python train.py --n_kv_head=3 --activation="tanh_gelu" --positions="learned" --qk_norm=true --attn_scale=0.177 --bias="none" --init_std_down=0.0093 --lr=0.013 --lr_head=0.0116 --grad_clip=0.5 --schedule="cos" --doc_mask=false --train_tokens=237800000
Each number is 128 + 32 x the weight over the matrix's rms, rounded and kept within 0 to 255. Layers, rows and columns count from 0. Numbers have three digits each.

# layer 12 MLP down, 96x768, rms 0.35, rows 0-95, columns 192-223
154110103128144063156132116109079111100110136070086106148176077173067099136114135104111172153126
092147131130134065124152133095115146162141119168093179137086103115097125179146127091115193165116
133135131133152118144122169126166105128124150101162155090136164110149145093114111108103166113065
140069146132151175127084151130190166130133092112124147200116079056135126194122147109185182136098
139154136129133123120081153151158082171176142129110118116096131140090067145140142168130128122159
101142124172157161111089142126148081161107144179143155074126105052106132095159155097139101095090
167152158100149081130140109154181142109176120131108159134160110169086115095184115167165130141160
109156134142194163146098109117119152131127116081180124067130125145109142182096144138131118102124
108156118104121082149140053095129151104124152108137079134171119144125082167043168132121150168136
122156116124116092142123207179083141149102097146149097174082123151186092109156078135119108126080
112149159148095163134162087143158105101166091140126177095147099111100184076134157122141141162157
067121093145131073154119102112128195132141183163079096121089103118050107133170126108132139115154
125136118121114166111097102135082133133082170105146099155179130052156123124123096180121207083083
180182145141137105122106076089090075114158097119108060057094116160114158093133120104168151120125
122125123136169191152124144165094144123094137166189125137053089089070099159164205069096192164140
103106107114134140087131134149163191165028156079172132165127083081130100167129117094048131116134
158148114107168071131149138161174135159053128153157097115093175111126129082093163115090083174117
143137106085101096101105128115141192172135096133111096068081135156150161146131090188125150091096
143120111165131103087186076157122163161183121131160153151150099126107119111164191100082098124159
139120115146160138147117160101130134117151111115124143128110142095116131084078130125114122092138
140127147135115118175102184116125064173129116125109204144113147159146103125107100103159070106081
168132152136089115106148152089120115097143118164142208120207104156107150125135138163178147097089
127148106140136139153093169074183093163052136072159143169123122158168115125039137146119127130132
087079161165104124100086164162145146119157080149112140080111139160117101163110108157133150099152
055101179090120104114085109144112161096148148152194176146164133152141133190095135104130155120132
164123094124150147132130125119161103172132148100118131175146167114134131148148081187095084094082
172185116106169171031169132197093106111033127114175153148194114159091063097112184145148139135176
130130186146094159125088141088075129151183088150108084091097122156194113098162166133144143131112
082109119132139136076177099153146171127126204158207168079098122161127149111194132125077179165206
087159127110156141106063098108118133146118073139172087139183140171125191127102173069149095089181
151069127109156140102061094168105120154127115054064123176136156133100117106153110081166101113077
096128110078135118131141098146170174108111099109139178123127140095156071152117152127122106118138
171140150109094128102159111143166076122114147121086247104136105157086112087074115159108074103158
133149045136145143168166170188132173103143170142122121141141136116096131161090129116119202083107
215105134151128148152148108146155154189183196098136109197135104127179088062142085146084144155166
138124140154170160121211103120154135135134141153099157113142092098112091202117115124110139193140
070152102140057138110153166146105141148180153113181192121165153173213147151149081136148148146129
085193075104111131133124124178183199148084167126191128132069176109058103164099131064139080158177
123162099118128161135129146054198173166094094114125127115167093162149148161181104107117116120170
119130121147127125129125155125130125116129116116124058108179126108079111145143129151128189089083
174176127180110185107121149140128106122145159166178161071164103120162086130073165112137075136102
120155160154102101120123183108089132118145138132128087129113199212136113148088125174096153133194
121106165161100085174077127158146140151110130125122112104108116149135096184154114100133065142144
113133154139122095110071161144146108149101113101128193137144116114111110094133141160153183175102
107110123161129098160150118127083083045118089092117076178064198129061177088102142174158060099104
107140098140145098115152154124087169160163156129175130140124109163122141094160106120125124112148
132087164139088124128212128114092080113084158117115115133170150094153116096075172211075144143125
099099131126107130213196161125130159165140192110157069075006109089145139155081122132150178149070
148159156091184157128115149097098097106082150156216179028125213115157147113087124167161154159134
153124102176083124112121177155151121103146084115128149187088102146113150132144119179172111094139
121209155122148086115074130124162130124138068109112116121071116075164100199188108165171166166096
141152089142121130096188152178114120109072115091167129111150107152171162140167120109131181083128
108066151120176115139143117166133124080136159192157102166183122152139129129112138136183069138149
130146134140118148098123079092118082187183145195132175097126138131091105134123141160106115195132
147121142166127160141064148155107110164102060141144060062139174066220169166124075151131153165142
193109151145164152120123106111090078103151144168170129127149106124126129166074086045084087113148
083096164129171133109104166124082105111141138128110152175119117146164118103176158162131118169121
082109145079116101129122054165097103142075092135135079139127119111153154125136109095174070119149
126135147082122137113152072150160134077092160142147139167140106165179114133156132127132045141048
189110090095168200117131096137121127140150159131123044098127076123102114106106101133134113093050
079090151179134134153158172173115052125197117185099092102087175165131101127104090100224050106079
106116115164109119129106071134099103065172165092126046070168143147128113115110130138116103091157
108111135095152058104171144120142112161111110112171120201112124154104103143059116101138132145102
122100160066181114153146112170133159068112142169091083162123148111178145074158113088134080139167
164200152126137126124189184091137098118096106108126088104152156117061189201159163177178128085068
144076136089141153099145119127081111167111189143130115082103102174167111130190114128105171099133
140136156088097134140157137129116115153111164093068154209103105173104083136136083160125072093129
084158139103169080154143093075115102160095080090097136033129156101079205133164121173139153137134
137160094169090111112135128145081154106144127087146100083230174180159132118129149151149157124174
102110119151102113101170133136127182122108100069146156127076112190138135149190109076077168165145
149170135077149180148155106101166165135156153154150168106145205129141034080100113143139118181103
162165144097100103125129173126185080106133137246092043212135108118110133084128121112170196152149
118148111171153154132065195121156181138124171138079157069177168094138132101078166085136068117115
115185141115063109140162163110086176092104132090032185115138099134107110065136182105130116144129
094163146184135168088149111124126106138133132134035039073166119118171156143178089087132111211119
129118122145155125137182152071129154156155162122130113137165088130080163068101114131162119095130
122136140142113088137127117141169118102139156160081190128142062184111162113128131143109096161185
137109156177142145136099180113093165122073111140087103170145135102149127150131169106121115130075
138130139115126097100096168111062155049126096114133170162105158148110120093158123134105097142107
137142153164161163096186074101121164167110112088072140134113177132074133056152086148086096127096
158120148147141119121150097133119138131166098125124134119165163138139103129100141099107182096052
161094196131063161119130086141166179157094093146124138093157160175100146116167129156162162135109
167127128145110085132109113121097065133125165131136160249072120173093155179087114182156124105055
124065124097110116102176093136042076090154168148143098131117161125101148125162076135152166197120
072127114136078172105096114092124141134156072159114126146101125207088129111095131120132124128137
111121103134126148140125167150107071111174119140100138104116162142117127180130110136149088106110
138091163107123129083180106174149163106080089164203078157146169170084125087165162142107172110059
117122095149144105149161121153101158176176149041079132163132074115168067092136163084144162161110
132108113119094151155070156150153139096229108123112117100143113031159124143112134067125134204120
113098052140147122117155097122116149065196080104105117098091129108135152088122109111152109097152
109140181101111175103072116158140095146149101081126144136212115140180146182122105101088184162138
095124073111102132114163169080146168162152098071094097183119138144100133115115133175107194092180
145146116132094127153094129134140097139085077082140129155133142135153136146108180166123126122113
196158100086065136135108126136082100085124115091158192160106081114169099091095166168126139133129
089128082096168108116072173099134111158146166142144149157091176126132104092117104108191116179151
104180097137097116110143128093113133132151039190135101135117183091105178135114106102152132135134